{"n_layer": 8, "d_model": 384, "n_head": 3, "rope_base": 2870.0, "init_std_down": 0.00415, "grad_clip": 1.0, "decay_fraction": 0.745}
Each number is 500 + 50 x the weight over its row's rms, rounded and kept within 0 to 999. Layers, rows and columns count from 0. Numbers have three digits each. The size before them is the row's rms in percent of the matrix's.

# down: layer 5 MLP down (transposed), 768x384, rms 0.035, rows 371-405, columns 0-127
# gate: layer 5 MLP gate, 768x384, rms 0.038, rows 372-406, columns 0-127
# up: layer 5 MLP up, 768x384, rms 0.039, rows 372-406, columns 0-127
down371 104:559555562412569482478489492467501405474466531488451569477503556419581394439543580520460528550467570524508583485527449483499559422507549514517446540542617475557588535459492504545546512535537507441547456531432423549566534510538441506507535461527509522571539479555427521465498549454453491483466457492545500572560540558406512634600532552436574540500508453544478567406490390447468460511536
gate372 098:453592611448533513495541515445492618554562440527581497451517510556632589536526517453541508464545470484392441498466456399473459564466490509608433591506523507455506550443461438459534434434533521530506531504465513467432570578457442509486536447472451576467482496536406497487532518432456535567403491511471444477510593498484590580525607504477477469426506533510529429566483470519488440534477
up372 100:461456485580566457639473508501435483560535548483429585516495538533483498503501547540499457503443500482432510528494427557514538480435413532482563467483488525597554545457521545485520474401394454609549571419563454525509527516389489504537544393583445480437554521478508525505493502385457584492452412446531520475492565575579467490565523514562558513498528463481532540555450489512499461451490
down372 098:547479365475412465487483554526538427500553522492509526518483503494308454485521398516480548525553557426575528479393490457471476509466505494549569477523504503532498477540531500549492573593501517495460406513480520563440553513454539460532504560514537506490531486511570514537505400565472491510496468460494462562437481486466548481390491479438604584529518468530548551449541475596442507506558
gate373 106:488466551558493505444393476537596456541431513471564455573509501486472438489538519414509557370482512526532488412495514449482522532507671573457511498536592526564566573476564500454421522474515563490630490457468456615428516490564515451432505469509526479553558466509510495510578525381616466427510442430568473550467485496450519429533433518561503486533457547617554495442457402455556477454605
up373 109:464469575525499525478455491495513488481539409463414472564486457505505535578469454456543539454509521505463500358484547486449484541483610544459494418478576567482517514549478444456506507531509577515617578406571480567591443528583538518477514447486355477583457538498516507521501429405472487428454475515493486542511503596448449495449456546596503545506491567512532487511459551459453511504522
down373 102:572504453452446489552374559600531506541486632490544445503478490520461461505466502476480449496555389489459486564415584551457466497475434411576515462472521472540489523474523492500560485451525493533557466530505465436543524543549476440490434530504452437537534399536542498497509525479518462496429528565589560446469527369499574497581366530480510526531596573528539456467579440563497504542475
gate374 102:504495434444617580491489544431483485511495477508473524588522514547374569496482547476452485577500557452450583449516503506585631383585531501482507583395511467525483550540553524463461565439588401432568596448470469489448514537456454501455532533443528516447511521510533535462537445519497527534538499589575484461466525502508516544441435511581569412442573542536482503461566510522539529411483
up374 098:505517475493494488502477509581590444472539433570574448561543540494518464499503527462547576562448574545527463528439550477472474492524495544571464444486551434374473472588467414524533521553464507516553483475341451573496479444428544468519523564491458415503534576588485475569542423609525498452451527542470534434417524516473402523479538597471499406502469468488491516482496547483548529495551
down374 097:461492539507474453518469563540402529523462515477447466504462483502495487493529475612498394483584509487462466520499514429464441544409458557493523446552502493603461504496470539465522501442580526514541481574554448543478538565538469536479550473498489495530466394478454474396449513402537478466573452540423519634516448499501566574506521490428566491551489397507491473625517415438525383507540
gate375 097:490503502464556457511444456358597575562572522507401546463559476462491503517563518506515524481590515575448532412422439580441525583464434531552613487518480507435602576471483567477465480584558511487517484503489518482422435363581486550507422553510445521499408487563541581512358572480416442559536360423604485526494498507415609522538480511513435496498516520508481441529398557482459507391519
up375 123:485470469513533551584566584550479418432465454500604533550458489487594510400485500490524451468394501414514431517551510390561484430489588497498490449476537542494402475471482449510490512373505473432467553447488445507456514561454536384475590490428532489474604487532523440463569468503529577449446581562471449442488512527611495509536532493554543554473504467498480532536587438507522491520550
down375 100:508463486510497530514531589476562466542506506407432569538524479453507489422572576515588506522463510489541476447452483515450475460453514501400530489342556487482448486429502568563477515474560472469466499551488471502479465502420470543532524580494703575516508416499516480484539494460480603405499472508516492543554526523448450524474455568530509602541533435522494533555541479516480433480521
gate376 099:520568566479445511567529510606461548469382485585466516558489431481537436450591486546522481542379479445424473443423508547448429590485458551505498440541534566497489451462601470464433536504389487488545477438529507493474443577479491475534379501555517501441487502497544507527458465551507437477495510537516529516444422534587484454482502627452537507580510503455447495504486528474547490482529
up376 094:530491459498501543434499444556480374509528396539409490525588515467507518515506452445519484555475357446366512499452539441496505559554492533428522491522552498532581629576577547518480391496487499420517474473444472577498628496394486567441483458493431553433564468483555409476468443500509458573431482429622532492470562485485527591527514469484511503531401475492455449556519519538550502477562
down376 097:489504473469517445613436549549428589474504569517539474508469434555431476472535526499439490469535496580568469547462423517515502443497524453556516498534405529457459445426446510500416406447441485508580421479470446538520452499560570480516546460502601493474476507497488568470467502536511516506622511566542514579498485498498494480551553534477403462445494511479507507465545496484510499501498
gate377 097:575523550497501495464519458534496472592473449488552563508490509502440486466472501546393490435465384420415475612513587470523477526488539548505475606474520449578452425521456479490591475524456443587455464504534499519430489565498484433540499487509576504480560493576417510499475454586449561452442520563499455466491557444470543493553413446488482483438546457480572567497557590467627472460548
up377 094:457476467479514545441561485450652552540553439455510459566621460551537536406409522522451567516505543506489468419482550526477604558435505541521464434503494464523466549516594410505601415501528610528529568473526515482473481513570455410439443534446471585487490610541435556464417521466483473463466505484445478384490543493543508526565445508438463516434424457552530477518499448542501490471533
down377 096:430491536488523473455522444531512422497413583410541474454505495483498523531483554524512506516484503542464501480422576498491449558541538558498584520540480471479541369494448598536507503443502428458449494565493482488510463534498494547592434452452522411530482554480467572457448449540466395446467447513509428577492531521417538447501529496533540427529514465506479508453571576587462435487497
gate378 109:565527424536460565470366533452558554368538517563543490525584497504524567503543453502538528414493485481502562530572625520439553498467489558546541561477548446489450471464517539515426561558521493517514489476543339573546517470461496484457478438490484431434425478473502532501503469519527413494506518462421535479522563490384655523526429482550516493505455516498557527512418434503475554447481
up378 105:496502563412505539566463467578590505564408494432611437515461478509436500543498535465518498540475465554466454418415513424504362520474530453529443527506526494472498500426559522508526509499545558409504426440525577537511401350469553599481523523482460458566568530506464439484537606515541563502488489548493470487552542489476495429492416436544580483473486558558546499445452580514546416495458
down378 105:579563459513547585520499569489464572447447505469462493546470469490514507470556455502552537520570496477438485541597439464560520483515482489466483513553455433510450517466451496504448508507460515502507504512580333475525452464521528526506475569461513463439520463458540540483464512541526475479483385445586539433487443467546525386479481425412485510557505505454578478506534441544595562449437
gate379 092:520455450516465426602502369634430436513508483449561429487507519564497572452434469543383525462521497527477547607485597541427503475431457446492588501472495586476472524540399434420518459542469485496558520539500492445554508501500446455478549523534477501448469520538486525483567449486497594585525522485534475509510467471567468531486567545519426563482521542466546486509489508518494563449477
up379 090:563460548511507541550462540552521496432526497538441436581492499466492500545429483509463580444462532550499553520526542555517492493533446522403529537553523504555499451500564457535514539583420533478499466502593500482536460526530471502538522485509458459449556460486452557496556496513439438473527499517487497443560578466473502398528530525577455358526506524418499463607495496445502460472481
down379 094:549490508486587479504413521514543504449426518491558543369463546511450554555558546501570473446470500484533565497426417461573473480543506533533468520456517547445525485587532557497448522500466514594482472568523518567535565553490512510456505494514526617533479495500517536514444462524556517434490483502513534548427499471579473456500546430483552418491494503374506515449506581465445453579563
gate380 097:445475495418494491513449439452465503533432394612508473602487507581521552468527553444548540469431538519546499522458471518470513474507494510502580575473516608489456505391506482480495517636484497512467549485549465388531441539503508461515555405535494485530426467462528519450569510530486576484556539497508478476442484497497504505350390505560495451495526510477542604559412444586521561615514
up380 096:498553493513521598371468470524426479576429501469472474456484566474454509495558522564526594473477475555501525447601467575461522562507523491474534522507445573529476387406457496467545566604480522524475496548504494576481525529512435493434502460493487572502519497481555526479511483471477540528479547427437463468545515543440488586427421585470558446458450583414477552587435508570541477519521
down380 097:429490469515460369467444526538572528507537478490498427522475519563453495553404625436483486498498497482479523498464514500512506463523473489459513493494465372523473522544473458543533516445535521507467471527439467479457548480564440491515483474516567469479555419560555439484630490562541518484504471561521690575405460418462536512479568490451528437561519445493505448455563430412472407506491
gate381 099:515470534551566426540587501501552522473439455458479587574545473485594399509460414532513400494535596550499435469566532430498502438535473476528542556485466431557524529500521429516492416520513453475450507429542484420564572453505582518447470452495564488488495516464491474509475463502439570506468463487459501513542487546382437536569598480531542470444523521514513460542479507478492492443479
up381 095:527543494502435553504545549559611444505519505454483476592585424435514521468447513468440565520417467478523517519396501504415439470537529549535420570485502473570454513533619499549427513562502482510554495422513460486367544537546452629577531568528583501450523487483480561523503443531520485453465576499477544395508532511543454479442455482491514532473500451523598569526474517553499552555463
down381 099:395417502584540493552475412462470517489531572510438488414493465573524445539491579474478417512586593486454600492462519478550426469521439457483515503587497427528442438393461554504571446543515396518512464518511423517472405465523527488434450457554569500534466490484572566519545487545451599518580497460574593558505415551457554472495494521484547532454484414453509496533479482420508546547495
gate382 098:527513426538470543485438515418437459438478492511489472562484664475477604604498475451496574438471557532505535470475409544447594476499520493508511501474576510541436484492455441564460477541484437464375502501463566489493481468431512528540519588421477500583479462543481462489422479456567471557508548504462471480549484470579547487360450474529571442527467410468497511372451497447626557433546
up382 116:464483545454551491438393490461422542443494458518436444524442566464524592535469467456445459466488490478580476523443471484437535521511546501518528536509529425484441565487383491478450374466488495443436454534469474487566460497559518636517510529404531458514439539458486521551494460546504498647528512525459497518551491504618492544476500454540550464476431504541524449407526507485615498492513
down382 109:488491431488483479476494541465558550403567505517516488377499460444556518554497581543572427517522412489469399436493523526520458470549488526460459466463423429543510405413579466429479483444449536455411603433637519506489500495483543588402401540491483594515494490424538494588482472508462499483467465496498519453477417542613569504610525506513574421532505546427448526529483491537497568471501
gate383 092:485546437586457445497498481553499483502546418496601494516478560483475542463527470455435473449440525515505504490535504452499581523398563470558529510450588528453608509461488492559550499443551457530329481547447494565490511495545602435555553465519513487410488480496514528513488491455469566536526543448509409482564558439483532587533478424418461601525520440581486456422418493511526509458544
up383 104:518434548492571482492525507547569469593539501511405502572498429478504448468535468478540507446482577597442486356425440501509428528517413516456520471551450530494448487529567456488433482595448578455628520482482536482434491518485449555546354497464471559531499501582583541455520468574520478448548439522490545532457482498478578473460569605514509469554468528426514584567557453443405549510547
down383 099:466575489474508448565526546582423444556464484504474384565464531466364457504494496508464512586469472569538585509472429586524515515461549504461505484443512367444551481430505509506481507520513574500514541625403624529559512525513497444598483530489447579477501571557474517492487457541474564522507490435504452461545594512448496554541429570478426454449505415535439504522491555568416481498567
gate384 101:518503462616359545503513548512575503538461509514501445521455548501494557441578524528525573494486431468433485422472531428476514531460403558556442442487492346569488507548425432544445475539535498494507442482537542466539510447531572491452551509494440439546529442569497522427499438497553486486552477429482563504582436454519542449434449493474443522459406578546463336459472480487525429441527
up384 098:445449490516462539437526423450443412477511525480546406502481528467474503469541492512447442555536546439615485534459499456510574420527546538490400455430567579454545540528514542463478482500469504533484460586477566551510473484429540553657591403562558504509550518435424436457552531454553505484505515463494458421594534506409492553443456436505546543464412490568519501449501534525417527466498
down384 097:551528518519514448489573569488552455450497542501484520556420432443605408529489451559541486536452564471508514562610569495525525477494487426504483469494544513505477457423493534461509536464483547497573560438519498520493468517571539481464489567500517572405480502470541511462559519511434418479511567405472518593527452571562518479424595457429533548428450485424506479557448479490481537479522
gate385 097:482387473499600395579568518498513487515593544434485514509503500520493468500600488521559457473434455420560507526529482479465490594420494441371554505489481498482644517514509457487532441552495454414492587492493478573487536523363540408553460487495463541397489534550579570473560483438539443518482520497464483481474550519457516394442543535524519430487477460469574499522515557447550483597538
up385 098:482465513424513488599483491604475365535427494500493545564497468442459448479577499470519464514515466521543489538485491553542598487489454502457534456480555403401501515439515561513503430559487522526515547554541474507459521564449414518572551550411527513446532527477568536523594477449618555455562518466527481631583487449555441434453444543535509478453480495607469500580455443419568552472555
down385 093:531525587526519492503659552502433529444578410449541452422517623573559487495572480532510455455490511483505394570573400291527472494516535488417504539502510587514597477529507563508421502476471459517551559481521413513575546511397601464549464512498495484536547425496540541520463518477435442582447459576517521437507485402503520458548540472437459496497531523436450512483477545501513526587479
gate386 099:437506468418522533577464537554466469519526487464536470588518547450590505473469482465492448480545465474502566495436447554479465498459542445590621397501548459531426544442523492506483505486404537442466439435454494431577541434503466482532482437451529496433485507470470495597412489460568431435420444512563424409505427541596510551461425483531513471437608478562544548550487451460567469484522
up386 096:517525512446429505436510462593518440428493499502352507533435555490492464462473465502532622483473528429438558519503555529435519546526492595580478516547455418525577432538458466440521543503412476393467608531371564428478502493416543617500512510500565484475552530589474458558454498514441528494530475572433494450537457455604488562429540522508596443561451552544655518479481485448468481563539
down386 102:602434490506547472480490565468563549546421530532426553457548516599515517495486466563530443510444495619548532549606436484535550447544552465535527444380539524563481517474465510533471520464457490564459552512539516520517540461572516546481554467507548459489554528533469460452451398487498438476484605697470495514564489532384501569519424498404505507523564543448504528530549387525502463487602
gate387 108:463486483518660639536538480513491472391510522529530525456559471575583449442481518528530489497471532527499433538435474495423495525492489591512546454519490458525517470542589511497512611455488526558515535400544426518480503511494473487499510499556511492428482439535546498464494442492550511459479531493516463442528470557542515497490493489471527510396491440447506525621454513502531533482453
up387 097:536518567492500428377508547549441367444475509441579482392507531449479485465508555520474534501576483385514582425576524553510525489594513518389515520485441512489480430455470425479463516520505445526575426468438514522608518600561419515426441372552479502539522449554499523471478521507517439494483510489500557561446519498501498490546427478521548489446389421565556458493521493497489502501511
down387 102:594518522439491507594469482545486589459540461468476489542445457461496547524477464466529527495490540468544489463419356384485506460374528548483509462555495494464504581482488434464550533537462571533478418502542573468565487549442558648510542527506456537576450518450425485506455555523442546552474522462525443452525478481456503566499454572541406602542548611450559529477497535488531451540520
gate388 102:428571532600591502558520527528577513530515501533415583469495504556393563548576500462469602494485598489496520544461422456481547571540509629565425520422594480471403620444565585511434518600460459499635512510482413559437463512490510578500540485483513485544503513456373467409533466517508549575554398560412500551531514453442512513444453462473558485521534493538526528555480495448540463552577
up388 093:473448504647527531428527530530603489475501480531518555502506464450332483494555556491479589499523556512494556486469467540505519439537564550564473538441485513557476543396487440471453474587581496480580576497497522471548445470520481510438462435540577538527496436515482571412449559448520494377505606497517514554467504472465554479583550586478513438419440621468511501525494430460465473493589
down388 093:540493393499563600556497504467446538499503476439489489483464462573613528525506566474496430492585545514479463562518446443467488481461567489485519410561607523516570476553446513434526559533515436476551553462590474475511562487452441490460480518418439498556514563532409494553488584526541474554501421562528533477512488578450499489441468567539465543529487435574553508385461454500493546504417
gate389 098:537499482540540473496527509456497554433491471531520518515543392470530502554575509511510532436417487460536578488513599477446532504409461529519513600391478510546544527427600530499533569520498420520499613412470483480552444476493444426522495429519402462443438549557461541429442485521425450568622489508587488472460407475451470514495496543536493472484433509466540514466526419449537483491390
up389 094:505417501555449452540483532491534455523564550556410495461498546544523502505481504519554544501508462375474504483499542488600470505401567525497397456558541562530386574486480533497498410424565534513465544615501505490548580427533409551467572506521544560478426508426500433476560599536493561452513478388477514525448495472520544510520468562520514445571513491539535464547516426646441501496505
down389 096:429521588530487559459517459556460473445583548431537481451461499392508475413560469419513516605481514560537614571462502410470552486528447480462498460441435390425503531589524514507449500510475533425413477439447516537614560534480492469446530540507555556612468529586484523495533388425542470453409556540461495455510622487559426500555484484502525506430523498497445380526480487444463461560498
gate390 105:485464450467466505552607582489520502498448507586569536489506539486547510399497508508567526425554494440597450494473480499407549471541587511566471561444511525447415529539515489468456625447483534461590519467451438528387485457455499493406483522461525541477494397481509493478499544487494624595474579482475433507460504563469506537401527538543542469520499497441415605439525472478461534481498
up390 110:479439576470504427495502533449514484585493448456521529461483466508494500547530504516498472450493585505522478461511482446528362509479455382483517461417471527522573492439500505562562529502462558430408449516489568480524546568503493496632444497462509503542491520376547416466614443499473492500432509478473537479518512444609527448526493461520513480508507551536469536512449526516575535507473
down390 104:403546525451481461514540564536514489467456465484486471479491508597397509496581474507521475453435534459366497590519537497478485524498530549435464519446524511553528494450482517394545552500561444423463461495551551512569413410465529538578574481519497418517451496564496508516474544578514522503551381486417482515526467506422461518552501546482453479549429561552427547511542518564521520512463
gate391 102:467450468497489472526537438485495516531523466498570568540541484552569466528518453431448450547460509494426459489471639464531544509474498480519488529474503528537511475460475482487513434404544417620553569354490516417496509472596456484499506458452520473430546521535438512426442454572421536483423497538503456440440425511543517466563485531549503534534512361513520489483556490528614486486513
up391 098:511478497430508444532506486482500500603424509531419451567527475401540438536515483624482481474498549535542463458572472469528565503478526455478509564428454559572500555531450437502442451558580620571424452568514417445523545525438487476493523471579585513491474471477521440543544520425469496476487490489565458447520566479455504435591510476583476515407448507434486438554525462439522508503534
down391 101:477521472639478566511489453602495450406460513425552532583450517533439516432498615529467627493562441553456555532487485597466470537515458493543531502464470551472510484455515573541481483484507394430556472532566528509481445554523504525552490554487470438429490508562503539439351515485510501457550489514514481463413562535468490474502477489460471481500572381503468544460492572569524567456444
gate392 105:455510469456418494527533553529450504507499488536475562559499440415437540454536483515590569434457498420525498408455474494470531498392532497473482507458533538555466529485458556584476442506572524535554532489526456574518599488485520528576446523516488512541408557436551500500412466471580486434515415418527474581479563595507659461499417511482490452475484482489431450531543529521454496507587
up392 101:585485463481518591500653549520597451464445515494531495423437395543423453541497516538540517440559517527527576562488556518509499507604415592527524526430462414503436500545586518475445566464519495458580525479456528500482461478490405447456485525508513505488492496498377559495502478475473496518531422507457547570419396511517496448471410597453556469518490575483534524624511485514491519465380
down392 102:417518495489493465489502472389476548508525520526512396579500505477520463530502449565520530502482480525468426509555580513612598480450499444451555465499397459536516530499479540551565417470458496545546466460558467520555554479604490541450397516502529414552455465476528520532456421451449482511451457568460471538495522400524444542465531427429380486538483506561450445447509512447473517474462
gate393 102:394469542479469590503573467467432484493548409422542481545463512433559539586488462458540598421460517517565470545510499446446508520505475515568533512546443475538623518485524482565533512552509517530500501445540618447442469474461479492482460579495527383529478474392479451474514515545418456571542477483432492434445446465554493558543492513492481515522557447529503556526479449522545570542547
up393 097:480546516478450619453525506489480482500419388556609513524378452523546597519498509484506550498431476522421600533544542457464531426500557432469440485411496436555521500576517471517551477639442502466558527585600498528468453521524532520495378582527501477544517512537501503479530402397518473510538514498467474380538540461590581446566424562538561522550498439503473557494500550488594575511463
down393 104:571482505476496441558490529473469425475565509387475532526457490486535450442441410485504465513538540494523526392487453595499434520457465570474548504566511565514444457482507490422488471518514379518557493464601481482523512477425519505461536432430509562492502456563570475525537381445488502412453477585588470538561520547486481530442552508511426534551514514536453531422470563494420430529450
gate394 100:451522442494475564514533464467512499523563457500578455415500539409550574445571494469507551453506473536556534515590482424523421507520528481483612445483512491621459455460497475420520518492455512480540487485547647481525536415572495548473476533461567522380493478530556458554505556485540456350453506492520460524458519505412551498511488494480564397494545482492595489498558483475459531487489
up394 102:595530514473490463508566389535423534539503438472491489518516509482533577437520509546455539600413543470564505541487503502510510423541564510524499498560456558488432487466507548554547431474438458485588445435475568436462507463555409532459561626439560593470505509530541458576612516459488515478523592511478456461495607452601543529444535472432618524536450479588627508580551401543474497567452
down394 102:486549422532507453463356504484485347612506508501463543498468506466467532483511667537440464541437563497568478451476460459502451526418523448401500477536443459570533412496471452526467569480547479531564515440503460513481477467507397519514529547498639466553493464460555508538467468522476531514541558491409459496481525541558514530486441563518484584549609527501602476488519530535503486515513
gate395 098:493461504546562547512507431580543489486510435462528483505543463500576482503554447536507442546452531565442449370544491506396508468568544446456607547403551530453573465396479435577500453427563489432490475509525659495560523485528508556489524492499504480456530512510432533445436382483489456481514509542499501461474576593439466442445461525469542582535481560579484449454442471505434421502503
up395 102:516392525426436504503491582453492482617560548576450467527512547510512520565424558500490443520500461521434536526491480576432425502479528480475531462480497536588517547502504599506458423520487515559430579529520438470465485505420465475528467517567494516397454566425559534545514580524479563534382572479519504531338409503530473530438599501481458507456474430434499548512513485470500543535455
down395 104:524434488539543407503486452486452502450555570565482462486479504438526476413431378478498419513448516515548511505488420495514577542454541491448546499598553443525444519474480402519406554441621398560479453518460413437418400502501487477459428515512487582546454502548439531511469453526515539473535510436427446514518412505581526491405420480459565555472576562533490435458499427451445449477542
gate396 092:458541549487669480485494440460483475501519465537426527528525572541470579589409536478455570513374519452476437527554528538496469438555474509453547485412522585513436465536460615443494476531440479561536466469507480507530506483441512516439633510510477477558523487540537517454564488605429574469449480485520530465513516449478526383532574498505498504457521508562463506586575484423477462484437
up396 087:551511521542489524484392559527511430412435426494556528536511494565461538541444570459509456532540586476425510539597570469410537466541471522492530555498508490466470468566477558571547477615517577540545570459474492501514533520558552503531529590565522528468616508523528394470519423454622540507451589553405501534450490512481422552454480457529477557478508514454493520472529512515488502529456
down396 089:462528447532394462459515503518499549491586551503453434417410573493591486447442577541600545475494478463459504548507505519536583503545503495546470488480439500451490540438587415402458527444547476487462476533484471452582501494482447479467415388530449451424546506467500498440404556502535404499543471611558491398443566502570534576469498478474460486435527514554525476509419490546454574408553
gate397 103:516497597498512586459530547571587522506584490543450508441489456502455550460465502506511533500481493518454489540530545480552605506528557448529551526494514427483479506494469602484527421442570492426565490468551446499441504541602528525500417541504424529500608444572502463441490416368539461492499520556511529448456539464411497504487516523583548494515446536470554425409524494493474479350547
up397 110:453549501466554508516504447460487566537528559523498559479443491478429518491501513582456440518502551497501533563560440481575527505450490486528525521522540415480586496458457540515602518477512485514491479486606431559437388548552495497565431570540438515552550466563423472381522435390528399520581523513562482611468492500474498474486568419536488478495447510550418477487444460412516523383573
down397 114:567562485458527625469367387559494552480465518583449643479534519542484421510470465501466495486416520585506536437567535435485525471505448502530450452605474502480578638525591456549533593508469564500577444499492415597418491487560485515509540546539549531433548504499468469524521510612523567504518547495475567480453538495488517543482431507522478468413451462526560573489476469478557578508488
gate398 096:418460527394551555460482396501522503430628483546540566480541461437542531547529505461445461521546555550500430485433499450428525564475483521483499463512443421398498535507479505505415570456439482447509448523571464492419605485533547519473455516426560505531448483446572463439468460480500532595512529487500469434607543546445564524502514512540491632548410436500527512529466410539411478562514
up398 096:517434509561529547512532513527512410480462484459529503496442467481502584438516536468489546470564598614457463530613611560505525503529543534537514366484506455583514500562539566474484499380500458535477430500512605490410523534526572421477481608539466531587435514616504622618483463434465524472531440502537492568508494585474521400517464541467535521488535446473492539444481461533559472443477
down398 096:544485521462440479512450476455574429558499536523521555397505547530611599479426491501597529458508477441387473449572484516466527453475476541476554576607509533520487469563449470476529544491460456465501541565520496460465476438473502448470459560451462522469565452497487485538443470449416491489551416519489390479503601589485590419517524538562499564504493517436468526412495497534489529487568
gate399 098:445515440584470560480521402609492565501510450380495529493457473408540508547428492522476456482403485428482492369460444530478376597547528419578530567426550553503487433500498517526484508439465525492575449473397514479501487540539501563497418584486446423516589371514508511575521483433452463458444490542461489514412499486507501495505490477429497455461434533489496438490550499506500455526486
up399 099:553532519572412424366464517528407496485442423493551486506540545435494547565475471506518424488501494572537546490505461592572554599519488434504623438515457438401483415535470436537525424519500449558514431519543596404492493475504502468467447448522382556479434441376562483412439445459453485516454620542545457450458561491499506541488610493496508474572463437418498446430449442536529508463478
down399 102:340509559540510522519491492508546517474478531445439525476515454569667427553500494499494436478471515493478446493551479455553532523528536525539460499498522503530497559483480534415476564493525462466576464455582460465541512436465538472461383595497542463463572564601593573532403570465478433383367443549616621489493571478604596521653527516461557529523452462461518520524598502460473565477522
gate400 102:519511511495488465451513545492486564541577466547524548539428478445503481517521445567555578559380579588485504416433496457472427589502568515511459502498488555550616559475527510569525564475490515497525466536525517563457520505494416458438414571416460494535537452541502484495457499550490573522514458496504476435551517526418488549480459519415514477567499497509502491535527570538449518530428
up400 096:574519430483512396517452515559502447557498447476469372564494407449439493509489512485520449517569532578500467482470520560514521536542531474500457412467547500591420409486432608547592472475518581484541514495478554504536482357559469521465529501459540461401421479470506431453511544522579493519579487433476556489477545443557438456482459512469500473427488503437401499514465439483550485508532
down400 095:457419540506517548448528494413514474508479571553555510481489623542446510431563476480567578506367541464419543510524424465487544517460439513451491580531501557522569574393592559555493536495455503587490501521498479601361503475506529510541453472488517501475437504445438497543474553518537525492395465461582429404542514519441448532527526509454436441438500552509553557506518561591550450560516
gate401 104:463451483577581428571446496576540530577498516492561510487482553367500528520466524549496510537492463461509504487511414480504420596477525487392558450492439522622522469486512535555502517523483508431440507550518514567483493566453516570448588552502470523470558489502513542388526537524577542452532468552534489492516590475431534483451553513511566550469489539584430446459516539534498472555508
up401 098:521507596518525553551445502470421433556424469508446458518417495540495470462532522531570384533449505436504451411507531425548459512430567476609572384478540491443450466576557547587406499604514415483514521526467527446541510429548480486631416491550431475474406489500501488530456497422459515498485508443463480544525526443460505491505465515504511486430504498532413559483489447566526479473435
down401 099:598509441488494584512507529503464590515556484525519521457525463418451466449523483544468548494400510566484477497601452573514519485420459582482455493479434533496464509490524431458607395424479496523538466526557490573498483531635476435448548536516512517494516472412498463545493557549488531509466488533501499530549489609526540520526482416440473616452358548453430572496490522509506422504502
gate402 093:523463547570474529510509512522524515527498564457417448511503579476440523502499475516486521441413499476444583566506478380484537423487540530500502474453579534523594534488579463524498549526479474541511489438571510500514438551442406467569536498486559551499492434518546494559555521460540539432536505525511487508513506496478573462516478609414484506471490484447414516497499400537503535458564
up402 101:510526602520495556516525547566604506529485483561453411498513479425467450541486551545517540436505397460474478515473462429405467484439515543487516441424517512535491496471559518442462541519484453473503614490519515499516470515472451523533492558498469466429559486491500507563524472495552516504499448534499484435442391446581413475548540573496463439469475552378492578577519426615527506527543
down402 097:559477475472499511534537573518467507517426484488572457550572448469567486579451575548543446466509507487474445530570632533461531447461508435520543510532493487511528495528548505455622398563581454454434535407521477398456471481557459504459535517556406478572591471498505447485532483505506438391505468409464484460488434469491508483533530468484496548534497541569483534544488477473598512478536
gate403 102:412536577457469370486467465403484565481482510484478542469430446532573527447476450534566457473527459486480502476475496570469535546428533478519470472464506478558510438459507547544448604539465495528518379396453517528574416560592564489588470539486434478496473509536483566480470573481443457487472513440429498562440464536567470472506508547522504525447469584452441463466421522522424491404493
up403 099:486489428536467622491371602521556445501457637562452466559486505612397493496552479526458487392504460460482563477485525591511656537469527486460522474463456426545465461600457575496398535504524514480431511560437494570461536443428555544438602566422459437524528546456469489541453571514477481564530444468542525476540420492413417480436488463404550442530448548544496491510497512469454384482546
down403 102:531430524544513443500548515463544465493474462460517465591532509411543529525459465567578452516527470504591518469471509516475389541382480466559445568517439569460451410476541535412543466401584524515514545470568526539486591449451508428402598400516522575484459537477372473500463487424426515538514536463446398460583518502563531547524569444513513542454478500521468619452499556513478488506440
gate404 108:499485513441510539505516466537502545483566400429579548501521627491531535443538472569498513428452523492451499520549429525436398577465509449492595589511582535452524550503436439525564547512444537526430395485496477584503496470508541410494569627476544500503475522511530519451546576478498499561521527427516443475627491542504533524492485478523456474517457575511488465516489522439487462573507
up404 109:438458572439482582487555464495606505479502472422528485423470483562469465478468504555544497563560496507568609526580569535498459494570510519505484443427514418495579498514498504433567559485475473500447506556520555418442470540574442472468412492527524505417493396447476488552449409403487496533486595532515508521526499476561465572493494519488465633515576523518464501485470500465613512502488
down404 111:533500524444517488511523506533496472482536417449537470525489535516570499528555504505571529479515540431489591413465457452464490423562441478522605486528487481485572499491499508479570487479402439462553559488500484521501610531470493532425613534539526575570520444501519468469491526488451455491450544455576520395611491513474494507461568410581504496542509543557540456405546523395522563563460
gate405 107:460426462393558531557551502445468617502511481488485496545435498489500512467490366585464463481426480480563499452473536532436456448469432542549585562531453464477502439437561472517508500517495510465467429504500478483460454501439495582483487562437538550421519457498598652488447515507473392492504575410489467553554520574563488578485569418528428434530511481572529526552458488529392486538519
up405 103:541456441480483485518436432446485554456479463479523513453540487468589480543490489467463479538559465545513413500408482503520547531506437555487407554521495483556496518516411529512489455467425370508507446508522523510478525569453556514462468496455467426506543407430407574489553514423474493523523547596381496454460501399479508602513490484516509479540489576525524482496470509491526487532549
down405 106:533499453556477427500437514525501437419550561421495517454461474434512473507441448432514523497513527487543526449539597437506579403504514431390549461482418556543550471438538508477509525514493545483474491443403499490532417352476585532502484580487525548581513434513550456590546463453454530490488486480496468553475530584597448488423432522503515503581429544503474476512478508556475424541471
gate406 106:461488433506441547393463458427382532454495461462503476571554569497457529563593439362579520480492471440556540362487468497475549456573597530521447553469494549472491510558523524523464525549554467529488466621503509464480516452466531523469465496479553455454367387563524521532428565431585575532494476477496481462529453424479530516464522453481486459559536491529429472436418506423441526466502
up406 106:471555448473508478558490429559551494512452418547530465562429591435482492409440552541550508523458603565480395567489442508475495486472485503540454525504535525508559497410522472536454497515504654482486488499543417543484493622472562583565434501541448480486523550532499499544571527658432496495445506421487516453578477439558471578487515438426455458436400485534472551543535481564527526501522